{
  "n_layer": 12,
  "d_model": 256,
  "n_head": 4,
  "n_kv_head": 4,
  "head_dim": 64,
  "d_mlp": 1024,
  "vocab_size": 8192,
  "activation": "tanh_gelu",
  "norm": "layernorm",
  "norm_place": "pre",
  "norm_eps": 1e-05,
  "positions": "learned",
  "qk_norm": false,
  "attn_scale": 0.125,
  "bias": "all",
  "tie_embeddings": true,
  "parallel_block": false,
  "init": "normal",
  "init_std_qkv": 0.0389,
  "init_std_o": 0.0483,
  "init_std_up": 0.0557,
  "init_std_down": 0.0557,
  "optimizer": "adam_hyperball",
  "lr": 0.00546,
  "beta1": 0.9,
  "weight_decay": 0.0,
  "lr_head": 0.00954,
  "grad_clip": 1.0,
  "warmup_steps": 385,
  "schedule": "wsd",
  "decay_fraction": 1.0,
  "decay_shape": "linear",
  "final_lr_fraction": 0.05,
  "batch_tokens": 65536,
  "seq_len": 1024,
  "doc_mask": true,
  "z_loss": 0.0001,
  "train_tokens": 397600000,
  "steps": 6067,
  "dataset": "wikipedia_en"
}
Each number is 128 + 32 x the weight over the matrix's rms, rounded and kept within 0 to 255. Layers, rows and columns count from 0. Numbers have three digits each.

# layer 8 MLP up, 1024x256, rms 0.0557, rows 681-787, columns 128-191
118133079112143108132092083101117139115139102124126139140085125086162135121134089151133109122102045106119136112117122110130153148132131136142123123152087212129108124130101087140125139120155099
126114132120011137167103104145079058101134164128156150142118123047134189159124105108148095099095148128117137112139177055180075095107152109064076148127157153108141152080092110161101148094084128
116119101139111105120108133109138137085094091066227129149138135093107114131190100113106164151095159079092133181172125126145161165126211106089143115182125101188137144061090168125096143125122162
175125123171098147139125102170139119130121147176114055102143080064138145090116114119169125133175132071089110115152152195132140151108166119124097173118135083138128107126109152179097145167173081
062179138137149100192083062138092163116128195185132149131132092118137103125075125153152167116132126154073108105157133138131146154125161144072135154136133155101149189125087120217116189173078165
199160143155103107132104168199130152116070135107098097107140147103134207111109157081138086118142101136126085071215135068105072116090104108130106158116169136164113118196109163126144158130169119
107131114103133189197159089223166159069144188177150127081153133078141201152077077126141119124174137147157124169183132164182142096139105157142136140097079116139141113093162088117089101133190115
148151071164117060089124062155108131189219078156110180172168125054011167200205099143132120077111118135123118117113079139101137168119153104142144102057154128186132196075176143195090122147135126
095158086129177109172122085106124136101116129189206105139139102090141105159085118070095120165157170153128121096190118137159144186096119170109118171123154140094123147114120124090103146138156166
096123138190171081146152114181072179065124119173129170147136155127116128112116139145107153186165130102146149094159115086145116069143145128087159105158104111138166144130096143161038174136069129
154135064175089105182115116119065171123088115150138063149215105107109088144179102133142117078103161106109128053164157118110147141071121153115099149173112176088138151114089145145118153140148167
171114150200117087128147118105158153132109085174104119123130067090136132186081104105149132146101182134038126079084102097105169154157144166145107144149112097123163112185111095115061153130170143
137104096096141144119114179130114087141095096140069155065199142168122119149101109143192141073161105140120064098192175114149115124113158080122165155118113078090168134107077068113084163107117138
176138057223131135094159101171146141092031196150100152104084151134123082105119153117136184156138128070131128121128127179086165183129138080076201180116144100162129116091103147160060204125072152
172129073137080109211157103159228156088097130130135134097116164121115171121139111126159071135100099179130148115155106114121128157157085156150164129086130145101072148132071065146104151165094196
154170158188152133150104098154122136126117127127085143109105022118125101154145131095120141101153116112133112077124147154157118119166110100148151123111103112157123098159131164187125123139104155
177150074155115132113122133135191113089142124081119124130199164126052069187101141077145144177094200102172115179149073121175146077177127141044059161118167109153101123123059151170081116162159122
108166138120110153126116137171174152127099111125112146133143150140078136137125120072139164150113121137127143128109086124134067128142136107097091119148124046190070126127110183134108149177134119
148092165129114145129133163145170129159107163145077114137140153104196107139174139084120096151118085153129087134133108124082100104201105071096166146133138162184155103110086160133125143146100163
111137125135085098162083086122158081084131124117084127083107121144109093160143134159106150152195077116107103148109117133180098077164170108086160146094195172134054140158114164130071145177127196
186178160120122090120128111171106131018201135099099106107146086118090071154141043115106080148140156207069097184128129118161144098179141127092157147107157146063108137048138161087077136169129137
176154133131090137074098150139189132124097167127149103112100099135197099124169137156122138149121099116143102079142139136165169113095109140162096124128144084102063151110119162181126091198140093
128147150114085118120174093146209163138172140147137120066186027131098093150105088115136129174201109196055104067117114162136176129154074157145187146154076168164063124116072123141123140162195106
147116073104095189153144170141144129157154134123103122119127121141072058148113115143195079113165130094146133132157140137165175123081148071128080123179101091117130137084106128092113145101172111
112117126133125161175150102123138083079187131118094107139121121065129178125080109151159057135115159158133155114187077115109125062140162153126136111150147154158145139120125117136094122169118140
153145089213132097170102099080116234134133133114141078117097143106125133138134120132171165110111133087104168163092124144117171160142171171086148135124111156097092110112114124110097140133148166
142151058108150123117092177120156117135096107090104135127141128104093117164142104077104155117115076131109133132097146152101135131125134117078126138139102206159126102103120139138145120173110147
106136116123147117122123091099118087104181122110153150094120132135131140137122140132100158148147109174082103148108153138128081096134138113076147154072060132170152128148104111230155154115132119
105167141164127102084083119130136139160142108135123093047164149107143129104120152110117054173222157065133142129122131195160156075126195139097190126132109090083114106154109139110138135146136121
170168096096134124161071146097092176113157165077089094163145099035113086168144123063120184110130122121132120152197094083084111126144156108106160165115129119118152118141098110163116132112115153
226118159162141114147129155172199140105122164043199158084091115122179124114108081159107151140167097149108122107151102127124120164137110042151167154098175158142083092072179107105121143103179171
075146136076118151153063190193126088147156172150132161102131100034112148096136164049145117139157130099117104115150144109104117161118183124091089168114122110106121115107169125168128137132158119
112114114104123104094135126141147106117104142141113104090143121095199084171184137125102118097139133183079086093159144124117101081129173142088120107158125176054066097103141158100120130110131125
164135104162036122140094103164180091076190094138118140110144073146131097097158158082115127123139154106107094102102083126132127095162167113091113121158103106142092196128176157137093125128092130
129107158113146131133100125163150144129141130098091137131125156128055121112157166164109143118136108074124131150169094158119160112095131078070161139120160144146116158114176127171147190125137167
191145095134087131074135105162162083087153168124094085131194160125059139149181093123151147097157130127147108123169173160169142095076155138036122141119141113173098135120113165144147173138124094
089116145122135206139159169145169120115140133190078129151138086118174108131145145174144061127096126149093126106145140126190156164155086128103143173147094119079045138150081124066167142106128189
122158070155180111122112130112115173125156104124125131129100153139118112080150145096109156119106134111141121126175116102114127129242171153110140125135126147126108096144120106161094187205181134
105130149150127109071095139149141166189144182172163222179146084097063135106123132101104155230146089140111098180203116163097166118144136138134164173118094146179181097102091163170077102127143106
098146110122116161113137189146147077097090151085137144172146127098106141166087083138153117118095132147159090110131092071199133070119129074090084126131086198090085162149113088093092171151073089
094158166096157116128075114167116102096136184096101141072160058127089124139147071121201127121140164114097143133112114134091137081128101137151102140117144238130062141159187116143091157155134080
132143073136133169152114142140186128128116140115128133125124110121149037120082144099142059115115128111137094151145111140118105166154177167143062190145104075132124117124147164135131166105125147
092137130208081125154115165161157138143138117158056161078094072120153137110168099140174122170139117141060172130101124079114116136142063122047181159181171169095082111070058109115070167100047205
087160067080071092158065116141177138083159145058149068164110143088159109179149158128096107116117086151112149183161152061173113154101096079140168172102154108107098167080170109147131131113122132
129101136166126125137116044158153072114118159192151091096148085124079113139128060109082119092163179121176185195117066198148154111165102151073128164122096144188156108107090131092110174174182079
144121129159138094144143086209111106106103127134152154072159141100115160116149109116106085152109133147179148109176105087145178193085120187103184143061117095169141119106098145162102147121133131
121130108111113145128089105108142123119202105181170138140148090124142102092113147093145157138099086140092118130139109045164178154157127090100116101142105137117140112164059111122066162130111141
107123121114112139155128129073160097125133152137094169063077149103215159087148107129183135124157173103141133202153163060128152160109096137054113174132145176132148191067134114134135148140154095
149126143174091150131131107135068073163044102161148167115143136142101173125197103148149135154142143153139131085137051097092141095209128121088178105100122093103055144111160106146067166098104113
116158093120110125145158130140095102079175118091106169135155146114162126221116136098068132109105179109073130190138073068080115136175076164109182172186134070129095142069174070124120140095097159
125104095132162128109179104188150152115148100118123134118102189100122135140120142123098120107147199156120114117159089119167133176125148139123215152159120076104128139076135119120129085114108190
143096093157102162142139120111194075075127123116163110074142117096104185117134112080153125124145158048131106125170116142123167118112185171121108135058119122136184117124155108123082135126174104
162137093122131159120147130143142099141172150087111092074143123151198153154100129100123109081195150109147123139136145123156094110099159147138082138098122102055160097135159111167051153212130122
193150093162158130162097128158115126156106123105171059182117130091126140144144139100177126136162141161126100173163173130151159113118154108104109147138172124152120179128100070111077129133196123
089187083139103072131101120126122037151115110114155109094109141149200086138129091118153138103144106136094111087129158106183071128142134206091139158118096176112157078116133133091135160108160186
130148139173112138142119114143117110167184105116129152055144166138105107180158147148110099141171080164104078111106103052141151125144086109101101146127100119089138133074123148087136102134104115
196158174180098098104103124142149122155115168081131178089121121104120130080124134089143150192187106132083115204122114135112040141114163148081189125129129083120153120087139054141110110126151151
160171105108132132159109176156140143134110181055140153154096140131180196132161175091190149135133076087091111113144077132181176133126128124059073172122116165119114138136068159089079106150108118
083150152160154077168114102151121142122104127200153124119102178112135143156153121111137181125131149144070124152141103138151160108167112087079114133110122060120133112100093084132140158116098142
133138041153101102182144125153104149092099092091134127125115167089092190106138136109122097140129108089144155156099113124141075133091103176107116145150101183114120084118061127118145131115163104
146130142180100144207133094110144155087148123062183129124116110138136173109072120121164159137193148138119087089132089044136100154104144057136166176145182107100139175079151064139102138119100187
078119098106140094146129066187122147098130119086135148082138075116054070133140133153088023150087112158139149088138092188186143149085128132110171129139146165173132098162087136111108158167143121
117153129118139105179084094149173105080148157059172100092132120123119097083168122115124126175102147116113150159125108170125102109113106103117163126101102127109141132120102127185150128135127091
112132167116032139126159095148136091085109127117140142077128099172168072131156091136093138172152080165143141133105122167171102079167142130079110176191098061083115095129118148155083115163111148
165166104132119122110142100097114080144147118115136117156173104136126122132075135086136120144179134098135094100157155169115073137127111160157121130100095118109145141116087114153088087108134108
135123124208121118156113109156111078156154126156174108116104122158110157145100115142130089156113155162105104112131078109164098136121161160106223176115118122094100118090122168101125109085162131
156172086098131114119131141138125131132086148130158172092155125124142151162140140090072160212131116108133083155171071112132112101142197139138163162143119108137112131101078081109036144112106125
107176127191109113126078161165157154191125172151079138152127075114087046184148097115132106137144183168137133097087179144161105142149150108079145105100114113093071120120128115123122133114165141
164142094128117150121099185105128151096163181162095142046142149084136161067125111171176108165168120090164131118159138157136103130091047149093149111117120186156115140205115137160117182167110140
132141142162102051162138122163124164102139159138148136110117105142081111129150089155139099162107169138157165093095111135100134099137101122087150145121076142137087097054157187127128141164122087
117131078145119087103075150150089148080033091133136167059116156094127095088105102124200123102109172138112130130133084158137119074182101134086111174153062143182105112141104133109119139140112119
124157137164057086103101050127177114137114085116107160131173156080068112183159090107089070192120080101102132152201142182142139112138130157145134164098127129111176106134123201139110150149161123
114143161106136118158153107151138181094106169164144119129155108140102150152068145165090103087140142122113092160156095104152141168134148150111112113143113148172143132088133124090117115161162111
076111115159133112107110058081123153098117131112195107145132107146099113116114088157137085107165217156112037149145142126181092125097104079086132185136100126101138093117128094133125162197082113
216145122103143171154095145083161148064073167110137074156095086092087089138126114131169137160179195102056080107089119122185128189148154157147133135095130098062092095093146108122127205158119124
185165118195153154090147182111138090127097103168152105162155127078102121165082127124180150202122112110103097139147118141143116108135111109151108133106194091111180112149112116157104151109139171
166094151142095089098124154158122065193101157121092119126156090049099116099152119084161094199174102164150118083194066173180085082068122143100120167113152117223158137127100118143057152154192151
158138038178114144198120101160088115152115131093078094120155137146077130169107127135073166112138100143112087126154112160148116164126151161117116106094179147138159128115131158123063139168137121
158169124121106116118132125164109103085150185117208114123120108142132164183143141142161141100105161116074048113155128084132144086102126159146109159195105053128032133142144157101135141206139087
136124150117135121154072124080112126091114087086156127140163114083080133151134050122133170100081139099145122148113085120101143148093190156080129136117102155133128162106071162113070092097073140
182128157134057092114154145131161126104153161102088123133135183119144194095180084067142108126109072102169115052120109135180139088169178074146201142130036169112124122089144129168157160196147112
110158144156110142150069090134148134099205164115120121147180153084143149114107108166124133141106174157102062189179132148175173078091174111116110211164049044137053136054139142151098135174170089
114152163135109117158074113153132145123177149132085106153095072061121146141178117152194121147173129139059099066113102166100070157138176094154169117152083175131139119132093096080130117130147169
188151119107114171122064117163164192144165118157093110123127112103103159161152145071125144112113125149097040150097083116120142152132131174152154194031080155115148118137077115171060141203147198
124137114145081048168115126130109158133146103175142081077087092146142149163142121126120089145111146079063153110147140085161128102145180131077157125136109121079117151169096125138116141123091117
136097153232101128169102152121149131092098100066140179121122122059139150076085097116216151146186110104103080130169130196084111173105165120082156163127156122097166145106127139124121120142163198
132105101125113164150168140114123108147147197082150077119061095117170107146167075149173117144110157148087084167160071126166086132108076154080141149127131138144152133139108124150133127139141140
110141063115131112123102083127103149114106125131149160117129141115130152121131153104101128134081146107097149176098071108116158159203151155124213111064130183160118184143155155157116145157123103
048155149213091206143160191141116185176063162148125156101141170104091100059133132114106145134115104092142107109122147178142086127151171090100102169136163157104174103125127120132132170167129079
134149149107157154160125097145137210126165096180129120129089093141174161096099131042103140147122137178135042184122102171139192140151040148145103125195086133156115095065153194148115112217157135
126107077144043136135108121165104072133126172162061142058102070113080166170128105135171163095115068114079071093114093157129088182134112145121121157079151186139061131079043180193078105115124143
143134093153085077138081131164142123107178098142134077106078083126103113061168165159154063181119131108131169138146116128121155111067131114076100151126158126114103114129147110093110090149107113
142146105151080063116112085101160097132088148113124105060162057078150080088132115137192117150171110080036087132132133093182104109131129137088106122130167115071091091087115122117134101167243132
092126182117118148091106120150170102051144103139119144079184192152055112107138094126112159164201161076106144123138123154162187162195096143088137110106116195143124101078105198173097119139149118
120089130124142127139102132132140148147138119051079080137104118074139101121123077164139122131155163104117124103184124088143169105109131093106112155118095127101067185126141140166155138118087076
117143138109115151129138152134098100148120210182168093105137124108136141179132140132092114135148121223114146141127124119130124147115150183092122157154111135128127130089088107159095139173161122
160119092137079149106138094166162100154125138159108113165185136153064115123098133108114121181097103115085117091103099099183127121074158159100125114126046166164089143139114137121082152126093154
131119103146067145077132104107060156123171100146149129130156122105166112082124117105156150119119109097146116138164119147178094154175111109150176127135183136152096066154115145133103114162145085
134110101140124175144144097151116153088135155148113098110145126143158159106115097133132114162080134161143136068165117129132104059110115181137110149139103148164171137152120143101113132138132067
163155132177101084081161090084136171128070152137120143138132154099101110108137118130154103113124131127144168116103112027131130129166120163137122097117130127144078132161133122120133164101192103
135067139148096172115093106125133144067131095104118123109092107107085169102136113123144149097121108062134152092102113152163107153180152159093145149169101099151141135085075111144124152152148081
173142104147143128131150142095194141144143112170131139103152126125117110134151106076117089157165175061109090141094081111188147072150096140126093155161076061149100096135154112132129150091147101
141162123181113109142086136117206110164118100165064121044145176089067133131149113080132116150147138152102100134162082094102154123096071156079171148130111148133127121114130157115140170126108150
103194099125036120137089106207162124119100142092151124162192058108091070220150143122069110191144083168119098109144059139089140146112141175088145109088171195040126145120098181165078081102135099
156132156149138112130119171104145130177071110111075092180126140111123102184104129147163085120121144164098181076103153138138152074124127115117139105168124104123107147113119092121108172073102076
149169175122106140164152169155135117146154097122156126120133168128171120171106159117162161107113167123105075089127131095135162146097121148117141120121083126145186151089100165151090124096124135
088095084106110135128136106102185165150192125092126179094147161135088122125149109137138109136144139127168098131165143148170090118126085138167152207074111138125147167176092139133145127102153137
# layer 8 MLP down (transposed), 1024x256, rms 0.0556, rows 681-787, columns 128-191
129180140112075124119161110104158153138133175134146122148138175144124098101148144124104143145143132107095123119119147111090051124183107126208139102113155069164137180090110133079127119122098119
153120141103159086172175142076134077183171116138131133158093110144127063119108114107159091077141108084126059047127103091164147141140137110160125184190086155119113124140092175130122145147132129
199009170142122122135145125151121160165122162121096065174088107092114170102121145151096068130130111132137160120096106157141130112179120121141144103113143099101101119169135128168119168163127159
105148103161131092068108101101155111094161131158143168104146190115095141120142114120085192106123143129111130111097092196140128120199131137137131080128132207130047171089069099143177192160119027
151080104051203118087148116192173097123180158132135149042126119065131075124094144171147072118127075050171169124089096132101180181147157130116095096102152195155108167168145104186105109080114158
110165122138144092089146144110147187104145144151115147075144140142102124115140124143101136174136134134120075092072140126117112106151143139157106176135099119118106168124127162152090089117131112
121147176080185139153043076139116107135119151158205199103125173133163140133192126246114142121125108192144139123171160121076159154131112071096107161097154177092180119187126133183201113074157096
124175151081091050176148116111085094147130142102103123080149132123171162056081114125121070072099127121157134126096167111126143142169088142145114120149141155096164116132136106110229111126110149
138168125146129083106135115126141137127118130095109152097215111134099148127157107110134171114110103071141125142078105069106100155142125062142170243187158100131047172090108209085156119103127180
123087149135134119147125162127137094137138156131151110122124158149115186137123121133094140149130069147118188111129120200125157133096069142132153035103131110095127112131095104172138065144170160
098121097083120143102105066097146098132116176148110142103100154148123106159136155137083124115130182120168165106111120134119176094162133093144198125103134128146086138107100118101143123138146162
104113134137139108150123104153103154092105128180125098131111138209074136068157207151139086129150148108149219119120158148084173135093110112099126147083196145106151066169159159110151099150130131
114037157123159087116133137164111135153111095100110076116123160104143115112120125122137116146092113132147116125071137095121163095134153114120071089108136140150104172122120207117182091155171123
124255133159161173076083079095072151083153149089170151095157119100116106111139065076193146153063149133126078115127178106173154120155120169193158156164167104115175136071108108124174081108078073
075087146126124114142102118091114127127196176134128139116128131137158105119105136201141135105124172092190129100105122118080179166177095158192086140121143141155141156123164113138087094117139154
187126127039129099129152115053149086125143108133121151092137139140127148126137113133151127160104114130163133104050183108169146130120121115106107099154144144141089174157081110089113151177129148
155120129128085151108159168106158171125043119117139106148140081162129143128110128175181160102124104119066127156127179138143119104104112070151102186109155101109153114158154117209134127133171145
131135115148140141113122107132092109092164152120170129123140094130119055166146131096122126115165184094107047138148110128143172080114167104178166225142133198086159190146163130091154081096160096
119200052125115148141182121109135167081139083090178142076110167118122164067117105165126163148182089161154081114101139116051078150085130177189179134137080108138119145175141129123158108117127061
164101150091181182144155148074149108082104125138169105147099163124181162080064109192192080180043129154118151107149147125122109136085073062094094092121083189087146124158150155173142127142093121
107130062156158141162135127205075130094134139136124169127154133134118112119164089059134033071172128019130112090105148136111136138098110097144125180114094150098177170133124169170147179108163087
109153131094139152115120170087163090125146141091163159125093168115168187118119166151146168164101090129111196114128101094164111160150131110071098151116192095117165103149129160090155140157109101
108173208195111125124144066131142137132113125106119178141160115132000117147074113094132193127185141122147057100153168115142116139096116151203143184060122125199124200064124146152198100146151096
094138184163150148141166168147157177118086149139129105132212188118148132071132139083111186087121123146128198093145091132126092071109119142143119012162170094184132155169136132097150130076072120
134156066105100159089110147117064180116173139093151121066171150158163089156195149142152105139144119123102120143162120115117138148181095119121141057123116096151095120144105184174147148077086118
174232093098102102132117118136131138170166139178103170092164166172099084141130088126151165164155147084126167124113090112131107134158122142152174067189108130160111117135132132118131134152107108
146144180101127119085115156161090111154169161147123169137104140110144122151153121145103094167128180099180133087193140084105105126169126156126151109122122114126142079168145144132113136135176149
151142136149145146091134209163080200162155100156075151154096156084082161090142110115110101101082172119143158140186137128144130111063106057125137077150170106105117138170129175119094129137125127
120152115091108130121095136097130137112155155173064155151133134152120117088159132112135124080130180095132091105103135164079144161120134106144121172107123137076073162179107115124174085188123055
158127105144155182125131105121125191104130111080101209126019124188147102136132194117065107192121149161120041126140116183155085067143171120137075144148155145150184107081177114120181124100109102
094151123087073156124072154133075105171053123103210093062147157137143146088082085164135140135155167091097119199123134137122165100124087136118085152126162083147103129127152097133179172159110124
179159109065116124091147109096112084135159082129045151127075108145107156101135192143147085077163135076071083169098156173133089169108143119137130096069134151139083096159192161072116218094087121
120169098093154118200156139156159099173109102130073112160089067176119140154087155136125058095136132142128125151155095100096129108128167159112106171143101098141149073118121140106138094063077075
157146086169128145092140125134188140214146154152122079118088085142147124120110160161115093093127097152119073163171145175169153120131122090089068150067175096117164142112143126162143092061082166
171173086109146138060100138092126160124110120122111144098158141102186143058137161114118153104155115117111106083104178108116058167217172097161146096077149146104151073125149114098121133095169111
081207150101138091167176086119150086140145103168109107115055090132076131143127151155191167084146099167097135101120071143135171186131098129138121118093146172095106222177120136134171103087082119
115082128116175084158110123131096146102146099154074168134110083113128140142072093091123152155112111115179170180130121164143132173143087171140099070097175097085190127145137079125108105136123114
093075205136142162165084156105090138109172178140194112166099171169150072110140109105148146063172088082115089121127088118092126068150138112215131141094151131123137168164127183107147153119062137
113147146114144198155169106184087119134096167075138084087157170063138088127094098172153108134114155092099108131159118119175080090121124133038075171122123070056108115114099115171134112175062153
095087132120112120110144181161113077185093057151114161143163135174107143096151088113132140124186153135145141142112165093179102151127089124097090146170146077098099087123183095144137127133103107
153163101152168119115130063137191062165150183102073107083081168143132106152044120106132079084111157108089115063165136135115137111157135083157047167164107164124166149107082136083183135117095108
174186183157174109124117144165139094112153115086117162148147119170116185141100142107054189088169127101124150134128072117144101133133121146143096137139148174188142150080166160140107104139108102
102137155104095131061060094102109123114168158112118097103060126123102103130148162078100157141121185074113200208117137069158108134123213156057156104136194152129144101113106144115122172137168168
114126131109125084151131123111115122117130126132134107121143169182156100099115157098118101155126151070121136099110094133064120159124148167120111099173133143162177137131095121127128149098152143
152085165143131120143073128151150159188087175168178115169121170157073104137054112123123104054112124164138147129158173141125078122103183061153143152124090142169097085109132124127173118168157139
130127166167097118128069138100137139170155082116069163114147114125145098139111125124152131101140128074105144115109115133123105099139112106101154054128125092097159175129087115135132136151105160
117108123164152160112112089164164076075108136123156105113111044165114187141132108120113134108149097142114128104148098122119060119085134112159149100094123135099202136096111201096194098123172128
094141113107133118139111099117171130108093123135125091120131125183109118073128201131107121180078170144169096148165099159141164135119127096095123113140079113137095108179145123112078115170153140
104142157173159140148054118115193166075118159103098125174085137076156174118123108131146137088105110114116129153122166091117120109065147136145061123144163165108093139069107119109137143121152125
151121149101160149122094139126153119119084108139137129129113146153157179056112147113137142171136109148188151063162109147124139140109155094132134081090123147153185121128045124164101072107125121
145044073098131114132146147073131158145085136120051111136117086164126138136132158117121144099154137111144150123121160146153091121149108146135153068119147118132135094060111104097153177142119103
123077110127130151130172124122121112182130114147134136127087127135140133115132100175125090131151106166132179125075098100133152107175096104110131080172109127135106124124106151115125117076141140
055140164129104186143099155091124162181157172145109116186139177073011136074139096126097074096156192133098105151182173146169108115148124169040114164106114096120132129148095123170177081193096044
160106151134173166131110108130096112118127155171126165150084161178108175152156153142129154114147174142134137108114097128135128153174182146131124124128114135108114108097100139098163155110152120
113127201171127150082120140156099170119145074110165090175116156134144150143141048115158136155131061171124065147083067130109101179127098119150174139089175159141114136170102123145139135125174104
138242120107166129121147173140134152075152115153119127169124132180157104145158138081151217127126118135196132137108168137094149143113141125186127096086181093145085105125132095143130134130154145
162082045149126130121166121081144100086090122142148142075123111110116144120108118129137116155123205075101143082133152084155116134191159172160053154077116145140195122118149153062151109130136130
089139174164123113140098178076051156098181129165113146141145085135148130113140105123110079106133165147155074126100113137134122093136106190146103124096123193166137144090104128220163197132146132
113119173136103040089116167100158087136119096148120155109107105134132122091131084128084104085108134181166089116088172085134127140120130163153134141095157149107172135095183108169095120119156167
078122192124122114125070103172164144156154147133101180129118089115127094108105154120095177150144065122111079138157152105128130135191134086125148153066134110155102187103127115149097154180132162
103165176141094110116152126153075113223158142084166094115143153124072158123160116145127117160143119083121116118168159143090171088089167126158146140105144126118202121129114178180129043081124139
141157156153071152133063150126102215114183112115155143048110143146132131118123160156136150130122152102089151114083175122116104081136099107165146130143108166126075165169138118162169114107147080
137132125112069096127146102109104099126126131145133103147192111112122096145167127172143123121149106159126146074112165089142085141134146115084126136133045125110084166106124159071104126115159120
168162053093196113108125122142190165093123112116107099156151163142110134115127077142139124085148128150117088101155125133099096179177142101161133167189134118119121190128151149157091116134202106
094093185170152132112118138168128134161161105143141128144154137152110111213107153162139154102099119145114154129153159071119164172124088110151138064192123153109099131120126133120177095144081166
089110122111140164134156127116152110090149116137110125137149206179165098103156136159141138103147147163147153136080126174155169147176128140115121091100120094165124108077159134105123113202075111
172182150116084102201097079139111147151142129194089127106100130142112076150103065088166132060164155176142187189146106170149122138109118119079136092087109129109134109107168131198122141150100171
117093137153174158125096091090089134080133132066105142132128177132181138134144132146143160162107069121088119188156126174128207189137167067152104150134167119108188141117153143142139144137100113
115102152130132128157136131101132084116077163124138169175142110122115124147124126113070074173121105129075145145178136077102181128169092149138180096086134094141143101152163095118132121122195136
136070145173131149085149151060157124097072150155156106102141173094160110114096119056080173145134172174109111108131137126104146131101193092142074160129119162145116115117131151119206104141074111
170144107054159079129135128090135101122146169139128107050162101130143157178101130123107185158192105141124098170172161115139119140083189107141147107113151157164105077073074074090157098111134156
062166110078080134156174161118189108131176130130151208141124152173098124099173085146159119090122089139148147130164087113098123117124101034131121141105142090113109141094136135111159070154110161
133139102153137167125165082156148138104170106125137128138107118114158200158135116114197175114101126104128126097084195122079162116129142155157124068072123180148112123126115144088150119165117130
145190156168082092095147129119121072144099054071108084140139192083073192133159089123132153191093136126127107111105183117156083064102070119141119101151093074145087157137109161126100144145121058
102155150088136166099154128146091136120085109092133141019134192180150085130123088163046124156146178112127104160117154126091156137111087137036154140121150168125096103161160094175107143137072121
122136141112106070146082155146139128108119153080158137064142072129153063129115130066061096140124106097159115146109136154122174110144160145087162141148164109142048150088095127102149123070176141
124000099095144168156094162140124115159122109109125136178117140214092166124040108133088130088091139137181099092213111172116136076169162045125094106115102111151142120204205108162099167121095128
095089140080156149098120160185146090131061132122157142132122169138149147107136127104118143183180155145142166137121095201131115144158109067082147091151148188141135148199101075114126129064178173
169120077121174078081119161121120130125102120095164141136196133126130161081168095125063150116155169151123164112193099142079123103109113130089180068121189186176165093088135121152142096086121112
150076151113153059159129165107117107096084053129166140118101162175168117118113144089131134118163160138152166155124109123081134154114130155197130044099155138122127118146095152111140114118122118
111156117151142070137066202169110064108044085154142112065159166184145207106048066176084147132063111113179100109090177133107125093126173085132095112137224095096140109194083137153151122099103129
178109128097144041186152127079122094138096143097133116105104123147132087135091057133172110120175155090129202187192130093127152064200094219118124148073149204144184141155077181130136133072120089
140213124180120125157133140109101175135059160130127153132137107143120162063146134116141097205101079183140161154106113084173147120084117070108144025188116126124081159116196158175115213082182056
225133160135165069113170158170090113165102098102147116151175106148184146160110160150129180128120039065156158107090121139165130183081108186119096143117082111087145085071089094136161098074066149
125169151132152117147137065128142121164113126091081161124130077189169152106153153092103137110121091067145183133144151145167107124155130143167116082127145088145119087118129100124172193166179126
130115167160133146096135126147155111146099106111113125129178120106107102157130135105141082121134153172108160094131098111114097169104130133123138056105070103094117130150107131136163165112157088
127082109149131114110158138142119148154149084102098133176120095151174144101218157155146088195146146110232032114135142198105143116110157101133171146087126162123135065156128209160144103102133141
145132134123123154088081136144078112153077156134143159132144126130158086139098128097093143165168121118136202129128162093182128135089162178214141099124130164133081072138145133088131115080153133
127138205087150090126088138113113122158168142143070135194095151127157164088096116133122178085134139140074170143109163108110139141070118119102146125095129086156095165154153163124089153104111092
151136081101176126079194075134135106135157094159087166160114066157186115106091094148085126127104129143142038115102208141107076105110154132179171028163145097116129116105080150118059136167161067
177156139106058082079120095160105101069077160138078125122097062104145122123113116153068107138055105116096137141130118139092197134101113139176137119124167089149101193127171139138133184113119170
138128170165148125162134151113140123114105102092086141157175125161065123147145145111096167101139208086174152135110115095150084135194134114156136057182146114189166167098108101119149154094147107
170066125061103146211113042113142144089136159094144150200131133230141120124096153143083090094151159133171077135054152145108070191220126165116110141103046130110104163114150153138157184161079096
119145150145135092137113158136140159105129069086156135132137152139126128133124118081117173113201099109149145106149107075109109143105126146118141026068096119156115097133065135189077141099136086
090100113121119125158137098132063155134139094130127118107123139133158115127183160129155137122131114130168108153160140201140126142127140139154088135092130118153222069125129088113124125125142109
078095113077136156126121121099138135125095085116136075132093098089166093123114100173152110143134153117151192141115109170123095100149189084108054063142110115131056167094140138152168154134124152
187106089143077167089110132113134134108142120078163169094150116139093211150184094126167150110122206120130184170115155142102137134131150126169195117147155118149096115108137163102093141159191106
123156128108125106154176159143154112078108137143166108149113187178118164136144095115117162114135120135146166124071166168125120127122129120111111099131096123115149145108159142126113082152106167
121136122131144107149139123101174093169092105103108092119095154168168095161123148085109157129125109130123081126097135117116161207153131081087079140115112120146112038140119090145159146130146128
132082082119113145181136148122149098123145110109131119139078051188146133092108134148111086109115187130090069084129107167093083164088106194113131156168142180124161125111121155161101130122197106
114000136146136119165146142123187076104126143112127148122113160162146111130162097126063151118177147147141109092149108123147129196162111139127113112123145127149143143168155125170078109122102098
126121133147125167157081103161107101201099132127133160147180079176152146136124142067111128119147151109119100132110101193193100155142124164148121130074139144094128113143134131078140094132159121
108138138094126074132130154130159119156136138165102123122116125134222137079148118130103133113097205127125134123109115131154122184120134160108085144091124119110137088100066100101113105158146074
100171116108152033141076091129071172116099111109087177156153202088162130108099210102114095105110103126106109182094132089167134116124109167122108146115147148176147092164138115161098174080153136
134109131116122148131133138127156134121137142123130144098153129123141136104130153158108082168120150150089139102124078087150103132119148169161144106191133160078126171093168147134145108133217092
153078148159107083126121101155081139127150091173106125130149144166115099141128160094093095118113115115169087133123132107102136115158093166162124106080139155143108096137088129148109112110097104
175172134105110161146114143150172151087052050116174127130152126158113127111149147080165111139118103153148182140118121066155084068064135057080109162186170052126141129145115134119143075108190122